python train.py --bias="none" --tie_embeddings=false --lr_mult_down=0.7 --beta1=0.95 --train_tokens=88570000
Each number is 128 + 32 x the weight over its row's rms, rounded and kept within 0 to 255. Layers, rows and columns count from 0. Numbers have three digits each. The size before them is the row's rms in percent of the matrix's.

# down: layer 3 MLP down (transposed), 512x128, rms 0.0901, rows 357-456, columns 0-63
# up: layer 3 MLP up, 512x128, rms 0.226, rows 358-457, columns 0-63
down357 064:107131097166148106067093131150108155191142070121102137209126113152059100186157084126113141200103092146161135138149172120144167143163130096069131128108159118129136141159155119113184150129191135
up358 144:125129136130130135123074199118151117171142219132112155084101202127187103154143113095142104155078150107135162112105113129156100139087072096131174162137088137173088170156143079103111092140131174
down358 174:089132145144137149088150112117122112137104129132137144113110144107079156166074167170147111152128133143165084074197153075147134121110154101083176110170125146117136193089183084075160153163094200
up359 204:146134090122162125104135157142136084128141141137061089146142153146080156147119062143103138112125111070190087114154158088168116060094060175149124115086078120140112129215080157129140088142081121
down359 186:143114121105145139120133090111148088130140133123152154118204204166110128133148187109158132115148144160144144161164118068157112130139114109173115063167134149177071121116124160155126180047078113
up360 025:124184101106112076103110122076100101162178113131124124146078096178173165105105112148118142117178085059201058113105145157089148164070138162138078099109088102151123153106070079142151078127149113
down360 022:162090143121152192117172119106166106088190129095141120105219170070155174161103126101154104105091126164149169169123148065130143135150115091085141112119122160107101097160114121111125176148085119
up361 161:101157164089108170188105056140123117121143135162131148089138120133125076129133130137066116174208124144099076120119095137157140067088161143206187160177104140147121097106095117127045126105071179
down361 165:111092149085164157162133179138086129121154152134117121169100136171087077140157127138105125151160170170147065165152168067114124054119167115176126118102102198141041159075133120113075127096142171
up362 166:089172149144092183091164112111149177158109103102204156053167169114200113197131143138128162116146104117080134136076132131148114127113084134158159111163105143131102126097127183112176213137106160
down362 165:113140100124183164159180071078087132096081097113102154135164123183117120097128133138154152132113110199175124120173127097120124145134101084171162172189097126125120176089199119179098144121099129
up363 046:196119142128100136091105148088116077140155156106146066116129180114114054159098140121173150155181085034121099176097117166137149132159123111164095131111104137080131169100056090124127216184104066
down363 054:112155123135103100185168162161060108082148132147106072110154163163110121154167121070140143067101137136144154184150162121142065112165107143166110137115076133115095068110138116097138096090067191
up364 091:115154149130172070113128110085100143154148118137077216159121071132070151193165172152124103093158119110206131107076165184135105084123091184102130165178146098126118096094142133120108140105116140
down364 099:186152106073107185192138136138103103156178189170128145079141142145135092108088142122165124066128117155104171091123121097120120160129076137150190132120142162137113130156143129105143163193162129
up365 075:114209101052127168141116142161105135153117175118152109134161116199107105166118142119094168124171140142128144085133165142098158086086121118101109114095104169148156119116052073151136079093119145
down365 085:099137082121135142116103197141035122137125068148137183181122167140162154113147141130188173104092118117149092118100129091145163041209082147123077144131093171073135140142145088136114152188141175
up366 052:097200112112102089143124129160105069170166145141177147117102102080163104090114140074114153129173089104119066105133135151080085152186111161098110128129148103099100132154120035180153099091125082
down366 058:147108091174113151118150130179118141134151099138114131181142121169065207147118163075144174069073171101093116110169140108142160081108099089141152126133087136121149140141145156104102190167153145
up367 048:150218114136093169124100091154135124148120205105151155118075086133176105135190127126132178179137166080121115129083152124075154108130106120116073177116164133118076163080090104120149109134176114
down367 052:120078118140170165060127074163086169145088128113080150064176149138064126110141099114108103169053148186091109069149111146195113119139129122147130132096122076062108110099105167115143125109118191
up368 079:051176125088110082156136169146108169144113107112159108098082112125141116188086135138137134105169101061128071126091129187142158093157102145111073159091104185127084162091104117132141108108132139
down368 087:090128109139173125089130143122112187122067110112119178157181089135122120104112097104105152116126140122104117159127195072178072143135129158155111175094090160063183086126177065092141121163165150
up369 187:094133107171170075178105141156132085096132123113165082104111148133151084099178155143118194137161128089072102093132154143050148095075134181117148134100132064128156104107203144151198156196117155
down369 172:104150165072133173197106120166120113098123113145131158130105203097122158137132128188157161115134125139143118146142138079096094104120067116125161120170091100121169134108184106139047117202137113
up370 048:176118126158097115107041189143140130188118150122150126160105177146133170199069093112105171094094142085154119209138135153112190075133131132078094129075166117158100144085111123101132140082104103
down370 067:099098164111134105075114120090116118135110146119138151196158178146076129094087094115119072119078134085150092133127109120081144155144140112124090071067124166102165162143133116148189169124133102
up371 081:120137162163155119149141138114170151184107070081133137081149148062098123127135095179089141187120126095126087102111181121160122056142115129095127127128139156132156140136091127109076081084132165
down371 095:094111102108141130127102110177156109070095118132149224170130113158147161099142148132107137081155159179149116106179125150120179110146150125143128193190086195132103141161192074110090137121127049
up372 095:085178137160116106137077088158144132142117137075074180170077112106156102166151083114129165154155154129119163105127128151142116117201145077061146134130123130188097126137091125166114123195078148
down372 117:060067155115145105152170087124147139142061138164144141071182149163150135130167169152117177163160127071075127120173122118095160185164132094099130153097185146169130148067158115163122183127151103
up373 075:070126054110098134134138153176087148207118090080121106086079138122088126162124108093132119066121113107086166149143138096112147139075111182143147163094132149119118182144076122141113113123108169
down373 084:155099146131119118137124070118134108099201148159166161140123139146192117043152141136189163060127156109116145156134126111177104086103172128101147108164143102072111131129068158120134135078160107
up374 051:118101105073126147134116165185132094170146146137152135102099049104135160130098163088096215110136142084143160158086163141116164158134109102141155144090174170139101118073176104165173157127135144
down374 056:055099201116121156112153114109119173105147110085134141183132151138150088119109149137112051139084088156181103143148132137114111151183186092097113101139121082148196163172074145142109164143170107
up375 070:105118139137055134138122122097115109123162111111154084167109146128116105154059154146185165141187098079105070156146189187162142077183104138133205123129072184095088145155099071145163094123099100
down375 092:194132159160204140113132125062120163179122105153129099125084086168153135151119102137179196109113139158168142150169133068089170087146175146136124155147135119123158130079188144128089141128144164
up376 035:093171088122101096152099107139141120083184103115133199107065083136123112135140141159154167144118149072122172145127145162104149130138117127198118123057168107109135074109078143171178116136155089
down376 046:117117126081150127118163103139113076133163126106070184139129140162130094131155093137126128111156128073147143079178088134113124184124106055145102104122134149156098167093082119101034143119073171
up377 059:163171170123106139124122085110101151174189170131102163148107144133125209141135109114096111089171137092108082111149141162096139122101107140097147153082190147153146115100092111109179090111043179
down377 062:183162091146133085117109127174130104067062153141118123135148142162107129124072167097158116157153097209157155090088094157140068124093074139112079160101100079112114155186105113127128154089158129
up378 075:074176053102120136137075096145149187146132129111122112102125105156091132146072107105138148115198155115152177105154169111157153143132135195159114169084163127147126163118065091146142095139099077
down378 097:135070123054118093107101089093129103095159141142113101128141159181112122136187107177179120093069120139133114139127163072159163107131146095120191093139144155201219193078107079113136127131130166
up379 070:080085167146159137142069111154111114085120120084135152099060084120129104169117151163126132118157094123137147105048057148115184140126093117136120051163115126228128115158100095166122129136141149
down379 088:121114109084111180161111122115144157175121090131083139109168152134137121148141174128147139144099172165179132105163154134146098194105084148077150136164225134131108129148119154141143123153127093
up380 167:126155110113146125119086191099186130169106162153108104106149129110160166158199078125151170138139106089161147180088106135147149137144126124133115174102055171120142108143114146134106121124081171
down380 176:110068076099177157114151111147163153137127148117133088184164170107073125114122161126119126156102140198130098117145095095106122139129150137123095072172088116120092130105195181144130081173177141
up381 179:123092142172065144141108115165140166151130112099094118115098174149119107136104113137093108049115144142167114161132131110058110081180081084105099146106148119133133130135089115161147071104156090
down381 170:052076158092117166127184146122177088112150043169115122096079132162117087122123103078107190156093118129141161074209111109138097083178174091058091130120134132130124128085122144156122097135093145
up382 049:099062152105098121150080113000082115113148159131181108149146067170114119129120138111151140143109111070158117063148112185129153135126105147140090124108173149127078124135080144127087122146092098
down382 050:082145139133158163179115155127183091130113164149145180074158182082207120105135151115195157155101104173120146158138097067118109127171231165154096170126128147119167153110172144120109126155115152
up383 123:122115065185136138110070108130189073140111116094108147032113178120143167122105163168136129091149121171085143095059156157121134090099111191112180107153131109116127098116121125123111103122080159
down383 129:132126138103164096180169083166139119072109148169119152149100150159127125116173099146101136134084161169158146176201152149154080159132141131143116160097105077073102171117118141132087073160176142
up384 062:106150103114104132086164110088111121119203156059129115137117139109141109126182125117120128166071094119143154092079148167134117086167129154167104144081134204077102134159072168209136138191071093
down384 068:107130182126133165131036122155143138126148095124172098078198153127116139181110142145148103148151119206158105152158116093124137163115133095068123143142137141062160153161180141090149091130155102
up385 056:086115136155166126163129140222133091128209125115064086126093110102132096158134122161105152123186134138157154115101093120145171116141139087140166095102126170122163076187087131134095147140124135
down385 073:151059067144191163104120127147113133148068123084105099130135190147107133099125133090142159144086123144058122140201130087149105152195125146071124173161107135131134121146202144122140120144186134
up386 036:131116133118142125155096134079116079195176139092113139130120107143183135073107128125126130201149136138088114102147145186112142118151105215103182106087134164124125150137088085161175029144113140
down386 036:127162151111158139133189110179141114115119133150193150082085139138061069133170137121174121106107124158182119133150100119097146166150137109120106162168084215151186065132136153098112162155172093
up387 039:166135146104070095157090148117048108115104150171185091147071160129047090131148153115148122111181128149127071079072118157177202077145135152152161100144083077118138146123124149143192113122117083
down387 044:146136168137132141090164128125121169123113128048145154138125091104131091129135127176084162195107110098078115119077107141116113139113127124158122101119170165117184120106174140147122093133095117
up388 037:152118096171107092118102123134121087156182140113148171123078081127122125124148148095098110123176177146137115107144095139110138154116159142090154136146101167151124123136119110087179109181099112
down388 041:142057124109115161112100112136145191071136171173069114155134193101080087099092123093082138111169135120152162082146129135137145154164088108138077131152096091104104166130148122193075101078165096
up389 161:152060173076184148114143115098139144151121093076043156126116160120170069118096099133124102094160077096093145151137135198097142149085065195114195045097099154150105132114125128104099118091080069
down389 149:168115183051163148105140156126162197141149142106068152110139117146120106092088145197099082146157106159166143136120122136155138155133107072132127094118107151126143145131155122125106179151121119
up390 046:177072099148137106120162122159151114136189114173134132152065138116154059108122124114128127168164088067108038127160116149181172065094130119137160113100124118155119109100138095116168114120087104
down390 057:162133174128117197101141156136133107120144130163189138131177086147169145078119196119144145099072117166123111125134115080133109094189107147140104117098107127153134153142135141153108126123114082
up391 187:161115100106155172128088169150150204147181140055107111161115154170141154125086136126062099092146134145157136091097129158112128127073083104109141078105132153143133153142101083150076141115100137
down391 182:122116092105143155150188115083110171093132128143120218079157151118087143141110139138079136191125143178085128114177113124153092121225136131142102090154154156134110131111180143136066135132092114
up392 058:131158155096167148124083140102061114186153138106130159128095144044121109072095127096143187074191106096104105079091131108154120128104079177076118124119086176128139153123061063083179112155179104
down392 046:158095155167122056120082122180150136090104121117119110154180134119172168159161156129121111086078101129121162170108111092124175132136153148188144160098131082122142121141133123159119171161126183
up393 045:120168113111133107119101166141114114192133185181179088093112168109094107164112095069111135125181124126140092074124209161095102132154088213106144120169101099170119110179125111193153125170155114
down393 053:077081153123135170132163093147104096062116089150110205118179138139085130120145133081154150130113085143129128079099118136136175082155166129085102070058201154136131144153125108142108147172151124
up394 057:096138099132106084123107154163104132141173074115130144161110132205102152157091144142142109120136105101153148162095086117034112124066132171153161143113098188127141122148070104105141116125123142
down394 069:158124145098134165123152038164130142150151124188158123114100090159152090082146133136206154097160131097119125131080071126143142121127124172111154087123165076132144145118131175084114142116150099
up395 036:110145122102124137128130160055174155173196136157126122077140124218122101147138178104126131098095169078109119103090106157146136124134128155142152206156105116097103123121077043115125120071127098
down395 047:113058102129156134101166115129105185129115062160140123163151162096139116178119157084135121145126151152143062135107185097098097155187058131179112101100115137095212133173134122080105199108115173
up396 039:090121098119062171091101138110135133143207143133122169095084100112156135126144128083150126140096136158097115055148063174179113110150040168158146107082153107094128103117065091167109142161092053
down396 040:171132099111186107117119143153122103098115138137118079179112182127189136183120187155153160137118177181095116171115126149152130160119093021108091160155122099061098136129155136119154137139096154
up397 145:140087077137099122143124100103108130133122112096193151121185161122132090105132110122094120141156076101156134173117157091170113102128132123116128179112117057161118095141181131083091074144157151
down397 145:110122158055121145071146110127151103123133130106129103126130148158130173120181137153135161156129108190150089116168137088136106078125146068103080113140147099190121149118216112139134152122077199
up398 071:069091097126122110085169163137061099172126152149145119123097141126153141135095095158136156181159080134141139138139121146137142050141147133174124057118114174223128106207093117124131106077118156
down398 086:157121179118119101105163142081133116105105083072105191149139111133168120143141092154125106112066131183131157143151151074137148170162127106160144101097167119104093125150212081096106147196193140
up399 068:106209079130130130091154229097103122130161068118086178082165129090098129084093102109147127124221086118128169110077109147127100143139074159127139104137139137098083130183140101133156115142117139
down399 087:123138195121148141144134141080158165108078178097147120149142149104089124166111077106114109163146124178143119082160148108142111087121110095130110157134121125145157107090142109118154121188162090
up400 047:163174104161088149125185094139103179151138156124105115108132142106115105215068122078146104067197120107161077132151135176155187120116082066143142075130144176172105138130130116117149122097132099
down400 052:081119107180097130045077171137110162147132127128153133141113192074085123177162135090179180123125117185115077171146150118070172128122135164089144136129166109122166086124158148076128202123113130
up401 044:117088108168109093153087128063090110170107197111151089087111122180102111108129083172087133146067118139151104129113101160093167091063134125097141119133143145152123108125116148170122106161183139
down401 046:086099159127182070142113078112114117093168138174119112147162081162115147073112111129094091148131141112133145127138189159255116126119110145138084144112109078093095110130166153139137140148125162
up402 086:141100132115123213188096062116085073093149121134186126136129124114061163109097123147143127177127085118114159081131151162182112128144102152190148129122152164107122089111120172141145102142169099
down402 070:097148091097142084114095102164083113103139146185110181100129138168158094088105122155168071073131182178145167156141086107090118164149166068173159120113143143117112172094116130072114157173141196
up403 099:111142125144113122172148031084045138160153079132135096113150125105110137111188069163048127170143144149162107087126132152117120119150134091159083105128157142135170121161085149140128066140124122
down403 104:094152137105187175123110099179121141161053174094099082112100117149097126157139135189139163088190088126103179115150156107142137179169153110136182119172152160140149152115106200141129095140130123
up404 055:092122140086089112176113119086136119149167161115197143153043167153125137090109118101133120183135122151178166093143143173159120096190119163194058048097118147148140150120095117176120152158133087
down404 055:129122172170112155118117141128152116103167148129107129132154154130133108051187164112161117104161167108156074165136132125146117118155122138170158119117152065065129183142149157185112137191179176
up405 169:118140128154106129166163096104135141095124144127149163124067174155081185184144134150097166154100175125113129174047099097155166156101138178153119168073154136128105176200102165126160098150100187
down405 171:139074152168168102136125122167133113035099146128116159127175210122120120102101160120194134114135122180138168176165125090128102155121151150154160110086130145100121123144198142152107148177135137
up406 041:122160102054054092106116170150141118163161160098129129114097131090117115195095150099099169120149124092102085082115120170109111123105125139157169184138142107122159133084127134176155109116111145
down406 042:147128118130112078156128101153128147146132159137109158152090196129116079181130132058096092061153112110107093185161131157109093138141180135134187108157147080132110147060121135111208157124077137
up407 178:155180151137104147155076106086128083152130131123155174154093147129120170120140114091125161096050056154190099211158113157147191138127115140149140116088042145165168096109157090094147091123160121
down407 164:113119085056072156083071102111116154138060132141117178150163141139139198113182094171111115132093132183137128222158171115124130138113141125117141141139118169170139148101187088147085161099109115
up408 050:135131069206119080136097135153121124147190149154158118095107125095117136107104142035132122133192116144132079077160178162130128049115129182070150145135114142108144088183146080193105113074157119
down408 060:155109176181083129190148127124162068101137139131142121135128136104110098121154151094141151132109091114175149140085107163168088177163114142093118140137135084123137205135084127106097133160136208
up409 069:093067117083076141096117106112130100180152171090126149191113104079134069133128118098104139200165084145128125080104067167185121115222134137156109086099174103167112093147103157152085127196161103
down409 061:142115213070172124160079109130141080135121128146148114104170160090158155122126136149138128170153183149095127190140084164122100112082166126137148127178106148081216140112109205117154120186196126
up410 077:137144129159148107140065116103065108140160128137120142108137093085110105113114103152173178078137113124065178111113147144145129123124105152078145143094152111105101158156115082100130140125094147
down410 082:142098125114081119131191083174172126149087133169101137150150136170136050095148131101073113135170121121109153153128098120133101113150132145107161130152164114127226111120095119139140146135164122
up411 070:127208072159117154113099114101124106181152117130139149131116119130137141132127141150189219117142105121139122125149136120091151088116064177131176195166155166140165123122150081189136100119117087
down411 070:072179130090179170152111146121136107090127185107088176125125109139115090149154132166142121151129125100154068156174135061173135173158143071137117136099201072059183148135121105085131136136157121
up412 074:070107092139113196124130101133116101144113112141160162143088096089144111132168111069140172148077139100140108121070051155143145126136140197124129113123164145143147130124106178115141086102116181
down412 081:133107115141122169089112147175101156116128083179160139175136174108125101089137147131183109065170110119160163081090206093146126137146099113129095133120164131166153134192150095145154180187133179
up413 035:141147106137067103123128111105101119152145184120161168115137112106168120152116153122129138125138127024137130119140135124145133167103144069109148143131132124084112168119128052140206158143096075
down413 037:115104082170182205132114142145071097153136075134123147145114140140125075133182129108070121113118097155131088156108125134122079096163095149108149105137167149054112098145163093082151136147150066
up414 057:118103176195168096182115114077155160096148203105168130170135133093132106116197147143105129124171171138096143078085101163160132080170099132165129121143131058172124105176123169188136096089064125
down414 087:179115177112177167157097134113108140128118119168123095127126118103069101121129155109189187132117099193153122137173144129126063151135036131121054195134125153037128164117185133103139113115160161
up415 032:127159143146065164170129122134137134121150152150124121149161091117137149157088121077198150113150087147094069119072149131073154120117125127113155138142093151124097084158096096133109085086209126
down415 030:094095158184131135127092172108154155145139137169142195109097093108231148102151189160091117113121143102105157095117158182136119118090147150170055113152139083147101142124127134133187114126136140
up416 031:129134090076118128142112144135140130074094184120114207094101114122105155113144094120114114132162116102113119116097083151141100113102144115132126132112152199149114071088108183145122098149141141
down416 035:162166119145131126137103154142094059176134152107126111158144111122086089146104164139157116153143208168155117106052105088161163092114144108131247132140141066134110148085137135105073146096108108
up417 098:133162152185112121155120162107103128145097173079156123075093151189095145097118122150119131153121153106195067184124182157080152077135128104071164088103212164140189057128136146126111098122139149
down417 098:143105088094183113082169150073146154118117143147083106093128087150113066098167118182111157127137131172115202129132101164194118136078085125137114128122097092137167163129195108128099107057121178
up418 103:137189059136114105138056090081140118182150071150144162110044138116156138167085131169081149124140119117177154123149145125152095116084136202080066160156116102154076138091112084152076164141114151
down418 114:126148139111134091160125105142118151142092156132067143150170131102159091122138147185149122106089110116127149118180097127156145161149125109108154147109064149145160148047171171135121121079155130
up419 158:102107117164122146121163096110132221149113139124126140116129106095118149108103118093142149142106171122133111211172129151085153130090128134107124116104148193116132131103095108100206120146134142
down419 128:113128075132182118091105102126133103137064122094174111138159127187177096149126108154120155114094117169165158113118051190152117149184130100133106195129089079112150073156179145140106106150108150
up420 204:099173141148122150116100133058146137183114123061094162151113159114182144149136102162075154158091130146123158180084110083119131170111146176101103130111108106138135152102113150139101097123096129
down420 180:134127125106159160176164139129123082171144080126119063095106175147081130121194130133120196131169146115131118142146166083181140149126061096073157134140136148157045144146111092100097087098179093
up421 067:144123090130204153139128136125153118160163137110118172086133135112116081107130182158128165145149116086108095182100130186124162098089092083124179120169085127159151149093148121133150003135134145
down421 078:123076145132099077124140123118080132084095082121151125235105087100135077125160142153162105149131144128184107162127103146163133108165073125081148167138186147089157168129155132130148114131184125
up422 053:092133188130140132155134079174141145138175122088119117144072128126144084138176116127100144150180110110083128117070117148191156132196126107186116060079083096147161118178119126141092100135147104
down422 052:132115125051152107187095135092143112182109120142118122178172193143148171149115145148169218140148123125109158204128111123158144140134123093159168169165092141067190146110141151137095100173179127
up423 103:134097169105129108111077146162147145136178163119141104112110080089100148120067095132173163099112109109087177122117099150073154074129127149133151110083141128111125123125108088135124183139128100
down423 117:098176148035146111108170114168165165138084108121102152116124140150146101159173098149144129146093090137099149228171121101118141140162140128129143138092169151112146073134183153097117166146118142
up424 210:108119119174185080113083138103097173142123115110125152140105156098086197124137153169137134076166109140118169090056135119126141167139128153108093099087164104109072193134147109090099155174134136
down424 185:117100134122093170135164142165089181105089190140121112137115155159124144115110102191168144133179103162144136140128143140122156151156123049135220141167122052138113190150132155091148146120110117
up425 065:146155129137112160097107144144086132195110079091118127217130141137100146118076111136135112126137138115129159133147107091050148084076167169143139177084106186087125103127098108085140095153091152
down425 081:166127185108098108129155048114132121120127102196154125091089115175163065095142153103191145131131164057094171125063104117147107130109134144125200094092149096177175122123143193077147099106135133
up426 179:153151128156109136151156077134111224115122095149145173174121140140161155100121112142166165135126025105141118136142072096131136120079136114119121154224174172122128130163087145110126166104139149
down426 155:117143142125187118114153141112089169112103161182078157148114168171140116173183151147121114140121160175154123149167156065168080129179158100108163150146146114165174126128191118062127172151094196
up427 039:107110098180156107144086165121134109136117098134106168159095108120060103135116094049076104103195101138145165105101074116133141118163177101094161121111102168166127079159119124133160116168135138
down427 044:092137124120082153097105104093180137065161132135107152116126126105138157093169164126094118151047157118144098108133108097131130169166139096152075133102126057094179141101176099191129120102164138
up428 159:130115124129085165131130114130182113123151096144076161138148119081099142170122142089114170155076086174111074133136101163157126082154125119123150147178124174145086171169156124128161065085119161
down428 118:083114159103131124091097130142112123151050133136112132155080118212096162147088141085087118123124109152116103091140172154203123085147158088126189123084139108165087181142179115108153194140142168
up429 093:119145112134155132158141077115151142142161157142160180086044195127172083127150143097112154128135141082132096129115103103143110143123161044148156118079079195143117130084131166130151165101144076
down429 106:110180127120133103114059148082120197140106048164115199103178141120083147113073092125120123117154120156142154137089158112160116106175132165122157164136125109148185146091156123138087177167093104
up430 049:094145142143093143071135187129150172176113150187141114122107201146066132164123107093107141145115145093120094161117178164027159079177144175114117163106109160159126087147115100116135087148148133
down430 053:131093116100113088155123137126101097100114088049082107087150113088133093083069125096161137088117078150122165090083078093152124162149172138136133082175116115173093122074155140131097133107103157
up431 053:148158072135118078106160142092168105147204187143157115093143151100120110197136136074127144100119156083149118089110122182153126156137178142111123122149113126124171156141113077149176115163091073
down431 064:140104079121114143118141113095095115051090186108145193131128087192125180131135110127121138145126109111184156121147115068138128131153122054140142157144133116145049126118091126159067099079086088
up432 036:159169120158094133083105148096165162124153079169161139112053151067129084115115141036134139108206101146165101095114094179133145116062151165092122115127091110112053081164105158125130142157126142
down432 038:119142101082096122077143117186203068134109134117132151158137148136109141135147123160121144123186156080145116170190094150137127112084070130153143129072157117093158124128122142097162174132137083
up433 075:119091095161112161116108079089137154168124112112162183146051152138150168124142112114069114158144095079107091130164159173063118095130141173076134144118128120122111096121171128194160175116095143
down433 082:152145079112168173147141099166098085128065152165131110058156151151068069157151100106108129088082172137168184106120128074217149150094136120166134102161091185126135106105169098133080118150147143
up434 044:126162126105109151130101123088126110153162176044081163119107126099146123099159161113125164078096126163095118103181084107155132095120087121142164105058129131108179104116076126153112114174095086
down434 039:143122122135162183083117159179147061157116121128159145164134155153144119126156163184179125165092126139127190127131076152085048090104134062088162164141121116139212146106104155112113091158108162
up435 057:128147172097055137156124161095131113113170150122151125143138155124084116088126154169151191140148064093132122101115094160103179151149125058147148116190121122101192117117056131177117148088140133
down435 072:133072173146125176117209102088121151103155117167172150127155172146137129157125184163150108148118172146164153081172205129130101133104146137114091125117124157123160099154072129112133124139107170
up436 024:108140106145118090118138068088091131152205118096123080074164063099122145080113142145084138095176087065103070112100131108145166150113156082136127124102113165109125129166111078140138104175112116
down436 029:150099096080194127146180122079178154118122197109164172086079153157164093152133109096127119209105148118143092143110107170116111126197148118070078113134133114138185154130139149143130147141110145
up437 049:122146095089172132099067147120155070181142157091113110163078121127121057139139150104078182131102169082137111093170112159114154143132130174073104174092118114131091097116117069178148077168092152
down437 044:126176152127133220161118159163150072121155187100108140128135127150096147144093145168173157094081152148194143084150141137137118149128085131113158114184101134192119128102136135164121098106158146
up438 051:134141135107100120115063133072124101182155124137125163111080153154147167142110137110117077143119111097174069060155107153127099088141094159108112101060156128099135119114142127142116098099116142
down438 060:111087112152144106163115169134178141070096098109180160204104147171163084158132166112176178090102153141121151117114108111133155203129114133141148150133128154190136117146098134152142065126117133
up439 053:114175151130111102147110126117120162162144176104132099145058060104079142099136107123062199104130129095100105125071103144116127136112148067083198115120159168166156112066114100190130127123135081
down439 054:159135122115146098094068034129090100112092117171116121097184154194130096084132175157148154180084125166212068098183132151148111132179107091140119119120060083128130170124153108152078109210102103
up440 041:142147163124137077143118082140127119166156146115106141093081150166117110161149111059132141122157114118164130098108158107145187129138164167080172098102070178121137120146124112185113115045029100
down440 047:061144161152146126107126154143159100122140134129090137135172104141160127125083045138130093131157161099144170137133090155147083141089133056194152157190196131152080137131125153077116149143081147
up441 053:123170091095126124177093132185113123207158199107106140117108198079155129138131129084141168149124078132155099141181106165133112102136162072118119138122140186149145162151110108209194104080146142
down441 056:154052128156129122135080119168148158074125136110167097079114139172119053136113098133095178144127107150134110110105130169169111126082166118157119178068113112129142107111143160096160126154145112
up442 126:123124141179162162159147123111107153177104151150201052108124102146103105139131085135187195199160160132127178138115128165165186091148129095110114091190122170109093129115139120165113078138124126
down442 160:134139166109153168103128102145131137123150139129106173166187159098035069152136171123165161104103141152129121084180125067149101132092102119142091142154143170160081178074173111134115162107108181
up443 037:136120104148078169100105110156111130177089149133135152156078130097153094147090158123172146137126104138108088112131100150146164102160097175130164114107138133154133106111079063141164080109181104
down443 043:159093178168101081073125104105116123076160108183135168140159109178190140124168109139153124079145091103129137138133106103100150127111141141139095145104105114164109143204141060114125054149156151
up444 069:169120078159138106134114117128110118128167132169112127117159075158068204156092142115123189075158127084139156091133147173065091150144137148174107094134096114132155152117158136131130143067125182
down444 075:167101189115151118129162176143159093114134087145127105160124131158140124151169164126147078135085131108084117175158067081115074101151060163156099102081135110111139114095148103154097155114103116
up445 157:089089185134088183134087140087137145063152148158149113076159092186154133148101134142141154141132117126092102148083131116144134149127083111126101095094110159146135113103148143125113155102040145
down445 166:128150160046151137086162189126086168145089143130099143129197201191112117152118095190125149146154096115156118152138175099155159160101155128091138191148170111152147132131137105111103111134108121
up446 098:109154141188086110127130150183193126116151158088121134147163095173139125157086085078110062053170175161144096100126115162126152101145072168126144139140143134157079130127107088145166107108102181
down446 101:097120121122180154135163088138146134160104091120119166121192153144070134149141139140121140139092131121204192123151198109173070139110146134050170130123112145155198215116135089153126146142148120
up447 221:167120175120116083107162112138140167118168082150151101109106196171165113115123156100096067126093137080195119056123137176115207133114108167130095102098091117198114146191160156117168160145101141
down447 169:141080140123124182078124083108125110180137159075113122128194172118102127088139101148109174173155172089143110112134103083176126105125107145181117122178135087144162122080126165102162170183116124
up448 038:158163087171126119139093252136094112158131191138120150119129108113112112145170168069142124080187179111125145116065105127041178099073115128176174160132117120100159133166113112115166101100144152
down448 042:090079126094196132090068100142123177156121072125123146089140119126130125067098068176153161085158121145152126134129094125116095176175054139143115153132106175141096115127100099117094127143133117
up449 041:086200069142100065121131134187118076158127135120129127116081135126142130139111104124136159100150092149107106067139140143137120095116117162106137199180115148164112075166087063137134089089163181
down449 034:109107119085171184164100122107137065208140176133191106145164169157186158131087173144128174185095179129147166159121141143092142167153141112080134161136123091093118127051103130155120160173141178
up450 064:070143138081156135150099094133116126134176194097078145146139110076127093132133119133134194155179114113116110079148078149192133132132119088145089091117142112147177119126087114230210135139173162
down450 059:168168132119184139145046089150160115106082105135139116081125131124140104165129174186139154127127124206141181125083144149141109129085159156117135161089105104016137100142117113129112126224115071
up451 075:139190144158095170137155108148160120155138146123129123132119127130147114149159114200065071147161121085127067127193147144159185090095139109106123093104116122202171086113100113093132103088108189
down451 092:116117116109076144145134115133130160128114139152145153073101118166159142159171150112104186084135118115125159063119119162156129144117094125100137181155112100164056088186180148154083082068207148
up452 050:170115094132158133187121106124167109193176079134166184124094094092141169165133176125096131195107105101108112085095110148084182135135083145148143110182172107153105150145078129117092133097103146
down452 054:116152124127107130157145116132049189147126123163145163123096135118138123170066112137150062173084128224147167114141092126104091138133208087199084126096142169154121119148138111116159129130091102
up453 173:062110138169127069104121126151136121113117109125142147130151149078129151139101112105115159157109127141133117114070124126199157110137049129137172150192148130114110122120113144105089097144118135
down453 177:094119140072148089085153164082111037142103135162152130146156201139130081166120084165117103148150161162127155103122125095133109113153124107112125115141098089170080100081109098136115119110161164
up454 208:091149156171065141156110135144136120114161126107148132072122140124142090188128169128165103117038175203123170145076123168092137074079105110096121111173115142147133139112101124114066110113105135
down454 166:091087126121094110156134173098142100132171075138097141109129157128177052209119127146147133154132160193137132138073102077092086153191095184120121128082082142085127118142175146124116079076156139
up455 051:142117136149141147170132095091174160153150190108123120124080091047118169177161140076125118198118113062116136138126074144138128110153149147142129098064117133119138188118148160182100098124099137
down455 054:098123119149147151123117134126220131102118149128157103163149142169109159117091154141163118074129107145101119099144126150113179174091104080119175129128164097110163099118149135104134144123074149
up456 057:060148087127122117126167107104148112190085082151118154109108149122202105144132126071124150149118137063159089086109114136135136078140156106093112141109159108158138119162132165073119095105139137
down456 074:114122124107132135159108073103108132102141107156136065218163137176128173141120142151172205141103121190145187136154109096157135167109095171210140168127167144151200136110136122120143191108128158
up457 112:116138108098165144136150148095145148108139143146113106157102092115140109181145087146105164097155148149172106169142199118134139172111124109070194187071118168130082066081086109151122112109114152